Weights of a small transformer language model.
Training: 368M tokens, 12103 steps.
Each number is 200 + 30 x the weight over its row's rms, rounded and kept within 0 to 999. Layers, rows and columns count from 0. The size before them is the row's rms in percent of the matrix's.

# gate: layer 5 MLP gate, 1216x448, rms 0.106, rows 726-744, columns 112-167
# up: layer 5 MLP up, 1216x448, rms 0.0972, rows 726-744, columns 112-167
# down: layer 5 MLP down (transposed), 1216x448, rms 0.098, rows 726-743, columns 112-167
gate726,072,208,175,216,225,209,230,164,227,169,211,145,213,206,179,165,165,207,242,191,158,180,199,198,217,207,168,184,204,214,147,236,160,190,220,113,229,177,169,221,171,224,217,222,223,194,215,225,274,137,204,188,207,222,168,229,115
up726,075,213,177,209,193,165,231,145,144,191,152,166,139,179,184,206,222,171,186,193,204,170,178,222,218,200,210,200,181,202,206,226,192,205,160,179,152,186,188,177,159,218,214,201,236,181,187,224,183,224,239,168,168,163,169,245,228
down726,078,214,189,195,180,162,204,229,223,202,199,246,193,248,194,232,126,214,183,138,209,228,210,159,192,180,181,231,201,221,182,194,182,196,180,241,254,185,173,206,213,204,168,210,198,203,180,195,189,191,244,224,187,261,228,200,168
gate727,113,194,203,233,237,197,205,142,211,202,197,211,210,175,201,224,191,238,219,150,193,224,217,198,200,210,194,197,218,215,212,178,217,163,286,241,189,119,206,209,187,250,138,197,212,210,239,231,224,242,185,201,134,176,179,214,213
up727,118,180,239,236,148,177,155,217,236,223,262,186,262,163,214,160,241,238,195,197,256,163,170,165,211,181,147,217,213,196,194,208,204,139,222,252,201,180,228,195,208,214,183,208,195,229,192,242,189,202,180,186,258,213,234,188,168
down727,106,239,198,174,222,211,190,106,250,185,221,209,233,146,165,214,178,163,232,192,142,240,193,249,214,231,165,229,204,118,205,157,194,162,152,203,183,230,166,151,191,174,233,214,168,209,165,175,241,179,200,199,178,159,199,236,200
gate728,101,250,214,211,237,194,187,134,244,172,205,170,226,183,204,219,224,194,211,194,182,270,210,174,241,225,167,182,177,223,197,224,248,150,142,193,222,158,205,244,200,156,197,152,231,229,177,204,184,216,140,134,222,184,154,201,182
up728,107,204,221,172,236,193,195,242,154,168,213,160,222,210,204,199,239,185,216,210,212,170,230,176,182,195,215,180,234,170,177,252,245,204,241,209,195,135,209,225,178,219,248,162,266,217,196,191,227,239,174,205,148,249,196,218,230
down728,107,158,225,133,190,217,239,221,181,196,172,195,212,181,216,238,221,193,170,186,201,175,229,185,167,182,232,286,190,203,184,203,244,170,215,248,228,212,159,193,216,234,158,241,247,117,155,211,175,199,155,205,240,201,181,226,168
gate729,104,170,227,165,214,220,180,154,257,188,209,174,214,193,176,208,241,235,218,158,154,198,216,191,191,204,170,154,183,186,259,186,225,244,181,248,198,211,199,208,201,171,201,164,145,173,231,267,217,249,199,205,200,196,221,151,153
up729,105,232,227,223,214,118,161,174,144,183,191,226,191,219,181,199,167,271,220,206,277,197,204,157,211,195,211,270,248,194,211,227,174,208,183,105,153,218,228,176,195,266,245,247,188,192,204,205,188,163,143,196,239,143,225,168,151
down729,103,225,230,188,155,213,247,197,199,181,232,182,197,140,266,217,192,175,171,213,234,192,199,213,191,161,245,236,187,223,212,222,217,253,215,164,170,231,169,212,169,182,249,186,228,165,192,172,199,216,218,198,189,250,252,233,196
gate730,106,201,201,247,228,197,132,185,181,212,165,236,219,209,212,263,171,210,202,166,193,216,184,173,240,197,217,211,188,227,236,179,229,180,230,204,209,160,188,187,166,186,156,230,132,169,249,240,199,238,214,255,195,179,204,157,163
up730,101,194,216,176,218,180,170,206,204,210,205,201,190,186,234,265,183,239,226,223,194,237,195,215,191,201,214,227,201,224,205,143,191,190,189,147,183,157,219,158,195,206,177,258,148,229,214,152,214,225,187,239,255,171,226,173,155
down730,109,221,209,196,273,203,183,206,241,202,188,203,190,155,208,165,182,191,175,256,161,198,199,186,206,201,241,163,174,170,186,198,188,191,173,231,203,200,194,188,211,185,219,195,200,173,166,172,170,216,180,218,150,234,215,244,219
gate731,110,216,185,193,172,202,236,223,190,197,215,211,211,184,192,180,181,174,200,250,172,149,177,143,181,190,234,221,184,202,130,187,209,242,183,203,212,233,186,191,277,236,223,213,196,216,213,177,149,193,168,109,200,149,199,244,181
up731,107,246,229,211,178,197,182,180,180,255,178,151,205,214,189,215,220,187,243,223,213,265,201,244,227,225,208,219,242,193,195,224,213,179,169,186,264,226,165,180,186,232,162,204,151,190,256,220,221,122,225,153,171,254,197,176,244
down731,099,226,180,181,216,212,169,188,273,239,187,189,236,156,188,209,224,216,212,193,203,201,248,215,219,230,183,158,203,221,236,182,209,225,206,194,214,273,214,242,272,213,192,202,208,161,171,232,224,221,161,197,183,247,207,151,154
gate732,111,131,156,166,193,272,245,175,193,175,189,229,249,184,194,185,274,150,246,212,218,202,194,187,207,183,277,200,181,189,198,203,269,173,187,190,215,202,260,142,195,210,220,204,194,254,235,144,207,183,150,194,224,208,225,151,231
up732,112,171,208,221,185,194,181,205,162,268,230,196,201,167,190,221,223,179,218,207,164,188,196,198,150,198,206,183,217,223,235,167,151,176,270,205,153,179,261,207,219,181,203,203,191,235,204,196,147,196,183,163,174,233,191,210,204
down732,107,199,212,180,275,237,178,240,175,242,168,212,177,183,236,226,210,206,235,211,239,181,214,199,198,191,164,188,235,197,205,151,255,159,165,211,182,245,181,209,199,201,181,202,205,206,185,198,235,210,178,198,220,186,218,222,234
gate733,108,217,215,188,213,179,235,230,177,112,214,194,201,160,201,174,183,185,164,205,251,198,216,195,156,194,187,206,185,172,205,189,98,184,208,261,181,191,225,171,195,161,194,212,201,141,161,204,176,217,197,182,239,222,241,263,173
up733,113,257,149,230,175,192,205,187,202,202,207,190,256,197,207,144,166,180,261,196,284,223,190,217,176,217,175,215,201,209,223,177,199,162,184,261,203,170,179,226,187,196,220,159,183,196,260,150,192,184,192,233,218,248,229,239,173
down733,112,188,180,223,240,151,216,214,197,179,215,168,154,196,191,146,213,227,205,214,172,172,219,194,258,186,202,214,210,198,135,211,192,192,202,133,200,267,212,203,208,170,236,240,155,162,227,186,138,209,214,169,176,190,224,193,145
gate734,101,175,192,141,195,207,226,174,216,217,196,216,300,176,209,195,236,267,209,185,225,208,192,154,187,162,180,255,143,179,187,164,198,198,181,176,239,274,261,194,235,204,174,148,200,227,206,224,178,210,183,175,175,207,200,230,191
up734,101,239,199,232,174,228,266,200,164,218,169,235,199,271,227,147,187,243,175,174,190,155,145,182,195,201,199,252,202,207,194,166,172,159,203,229,205,162,186,227,204,225,168,168,162,200,178,175,211,212,210,198,181,223,174,228,182
down734,097,167,176,131,237,218,220,218,159,199,163,203,213,229,171,226,249,194,210,171,185,174,180,231,180,227,246,157,227,243,229,232,191,147,239,242,167,186,194,206,247,199,131,189,221,213,206,167,214,225,176,247,169,180,209,265,177
gate735,125,205,165,147,179,197,264,235,203,192,153,229,163,213,231,252,171,182,189,193,224,217,232,159,150,165,185,214,198,177,184,207,190,207,160,240,205,224,244,240,190,243,192,183,179,181,169,180,184,202,204,227,159,185,212,199,224
up735,111,231,172,102,228,152,149,170,188,123,237,241,225,189,218,230,247,200,236,200,188,180,304,131,188,223,255,178,187,154,234,198,174,195,193,238,232,191,205,187,207,162,179,200,192,183,193,230,182,175,151,252,197,197,164,223,207
down735,115,179,179,211,144,190,161,236,241,161,236,162,188,236,174,208,171,238,196,198,207,151,159,151,227,239,192,234,217,232,173,197,211,211,175,196,250,170,239,196,227,232,187,203,197,173,237,229,199,208,158,236,224,204,174,259,211
gate736,092,172,234,114,240,140,150,218,173,201,245,174,206,234,163,196,148,258,198,168,213,164,249,214,203,222,251,244,236,167,165,294,181,139,140,247,178,183,177,171,158,203,161,157,185,192,214,150,166,184,201,211,236,177,180,229,205
up736,095,160,207,277,196,194,236,180,190,195,195,155,135,198,198,191,217,222,165,182,232,195,234,197,131,237,203,181,179,176,209,177,190,222,221,221,206,222,214,161,155,207,212,184,160,223,200,207,167,216,222,147,218,198,200,200,188
down736,094,198,220,193,234,218,278,173,194,163,204,223,254,249,231,240,188,222,181,268,156,221,169,229,219,205,137,196,226,227,200,247,206,233,220,187,231,189,251,293,182,214,160,177,215,180,178,223,169,226,182,177,201,174,234,196,233
gate737,110,209,227,226,174,145,194,189,206,175,188,163,213,211,209,182,201,176,183,185,218,250,172,166,187,210,236,217,222,149,228,194,183,162,217,199,222,196,215,248,188,182,236,206,260,203,225,213,195,175,212,165,262,231,218,172,200
up737,105,194,212,208,197,245,217,212,190,203,210,196,249,189,215,227,241,179,231,173,212,200,257,224,226,222,219,182,213,206,200,189,228,153,171,257,191,197,219,236,189,224,210,169,175,130,155,186,244,174,139,197,214,199,196,162,243
down737,106,209,251,178,161,199,229,218,211,195,210,175,211,217,187,181,228,194,199,161,186,213,214,151,180,197,201,225,219,150,195,162,162,216,228,275,216,214,220,188,186,204,191,148,190,185,244,170,155,211,157,169,186,184,188,249,142
gate738,107,188,189,199,249,255,190,179,186,196,167,224,176,176,218,192,249,223,208,234,234,226,157,136,229,202,215,217,216,254,193,209,186,196,210,189,189,244,216,243,147,147,200,203,208,218,180,252,213,217,207,124,235,172,151,215,197
up738,107,206,147,138,217,212,204,224,259,198,227,226,216,198,224,199,190,194,202,142,248,202,250,229,206,209,204,175,186,153,200,159,198,230,143,164,198,186,215,176,205,210,181,204,185,196,168,211,237,190,221,165,160,200,257,167,213
down738,111,161,188,205,115,165,213,233,208,203,221,228,146,231,237,159,199,238,181,199,238,189,131,213,205,221,194,210,177,171,162,152,201,220,183,183,227,215,169,185,182,216,214,193,177,157,186,169,167,174,243,147,211,205,210,222,138
gate739,103,203,203,266,209,175,203,199,184,160,195,203,190,170,152,235,151,161,229,179,163,236,200,244,183,220,147,203,209,173,280,183,271,184,216,180,214,196,254,244,186,237,220,195,218,219,199,194,144,182,144,164,180,225,270,214,221
up739,093,214,147,175,207,205,224,202,247,225,243,230,187,230,140,190,247,176,201,164,137,241,222,191,204,186,224,190,170,176,164,182,242,177,168,195,206,227,231,200,201,211,215,166,225,157,224,153,153,174,231,180,166,147,201,240,188
down739,105,178,211,231,187,190,164,193,278,185,203,232,179,215,176,203,191,203,221,169,189,208,205,176,187,198,168,157,215,195,230,212,261,167,214,233,141,209,190,258,189,248,231,176,197,187,236,186,195,164,215,161,198,191,193,248,214
gate740,076,181,201,194,187,183,216,186,169,214,159,189,171,203,224,252,204,187,188,163,190,246,278,183,203,140,192,206,248,233,215,141,158,212,185,168,205,200,192,145,189,135,186,189,195,206,149,165,220,229,177,200,220,224,161,163,190
up740,082,194,214,173,254,194,188,229,190,204,199,142,170,202,158,209,186,191,186,219,237,260,205,181,255,273,231,143,212,197,197,220,199,211,188,182,233,216,204,157,199,226,211,226,189,202,228,262,184,183,190,232,194,156,252,200,173
down740,081,194,169,235,170,215,186,274,206,204,221,159,193,184,222,187,176,208,206,227,202,173,243,203,203,156,180,222,216,234,208,164,224,217,236,174,187,205,217,213,155,165,206,227,202,210,211,187,189,211,179,194,246,240,178,215,198
gate741,082,179,185,213,167,142,178,182,183,248,227,249,227,235,245,229,277,214,195,191,171,198,197,219,202,181,205,231,214,175,194,221,191,210,215,212,160,180,185,205,188,247,164,238,185,162,234,188,163,195,172,151,146,185,211,175,240
up741,089,157,295,213,153,175,178,200,182,296,159,196,231,196,173,170,235,168,208,191,209,210,164,156,205,214,210,212,172,221,195,185,214,180,208,208,191,178,155,230,261,220,231,187,227,231,195,221,144,142,200,229,204,163,184,188,154
down741,091,177,255,232,174,118,176,186,194,274,253,205,188,175,225,203,268,211,235,202,242,191,191,214,178,210,196,183,150,171,207,175,117,221,213,189,169,221,205,174,173,246,175,224,197,195,263,176,183,190,207,206,210,194,231,210,190
gate742,090,236,157,220,161,266,230,219,156,203,223,181,221,177,180,213,209,180,169,217,207,184,174,206,178,132,219,182,183,198,226,165,264,200,219,220,269,266,174,190,195,208,208,137,149,206,159,243,131,205,257,240,206,176,180,209,236
up742,091,191,171,176,200,178,176,132,281,208,220,176,210,259,190,226,161,194,265,157,203,221,184,129,140,188,197,206,203,215,220,203,159,197,182,168,243,165,247,180,213,205,217,262,249,201,252,200,224,155,234,208,193,260,214,205,187
down742,103,170,143,154,263,208,190,204,177,230,196,257,250,194,179,226,154,219,237,242,184,187,203,201,193,210,221,209,167,179,230,155,225,230,221,251,201,235,229,208,209,229,219,222,190,138,202,243,213,202,254,204,138,137,229,240,197
gate743,097,168,176,230,226,164,232,218,272,227,177,212,247,188,215,281,183,221,140,152,188,235,173,152,165,204,216,192,209,196,192,207,177,202,198,204,186,205,173,248,173,238,192,218,130,215,165,222,235,238,173,208,168,148,195,165,148
up743,095,177,158,245,231,225,199,186,243,221,171,200,123,242,225,199,222,206,193,210,226,174,184,172,178,182,170,237,245,178,172,141,242,265,190,159,153,169,201,201,171,187,228,243,206,238,201,201,185,237,234,198,142,157,207,129,203
down743,095,191,246,198,192,196,232,163,198,214,160,232,207,187,200,237,215,212,202,175,155,204,159,220,159,200,187,228,177,220,176,154,206,226,210,194,133,175,214,250,161,143,207,215,180,258,208,256,162,249,216,186,227,207,165,255,177
gate744,112,162,178,214,186,218,182,210,220,184,206,185,193,225,205,206,203,219,206,198,206,179,283,206,194,202,243,191,189,199,215,211,157,184,176,220,214,214,168,195,205,224,231,204,218,188,198,228,199,106,163,192,205,209,245,235,135
up744,100,256,186,218,107,189,221,187,175,192,172,181,213,168,196,190,247,218,208,177,194,201,148,201,191,222,191,169,238,158,216,220,177,165,186,149,226,182,235,242,186,162,214,174,245,242,183,199,221,236,253,163,206,161,191,224,206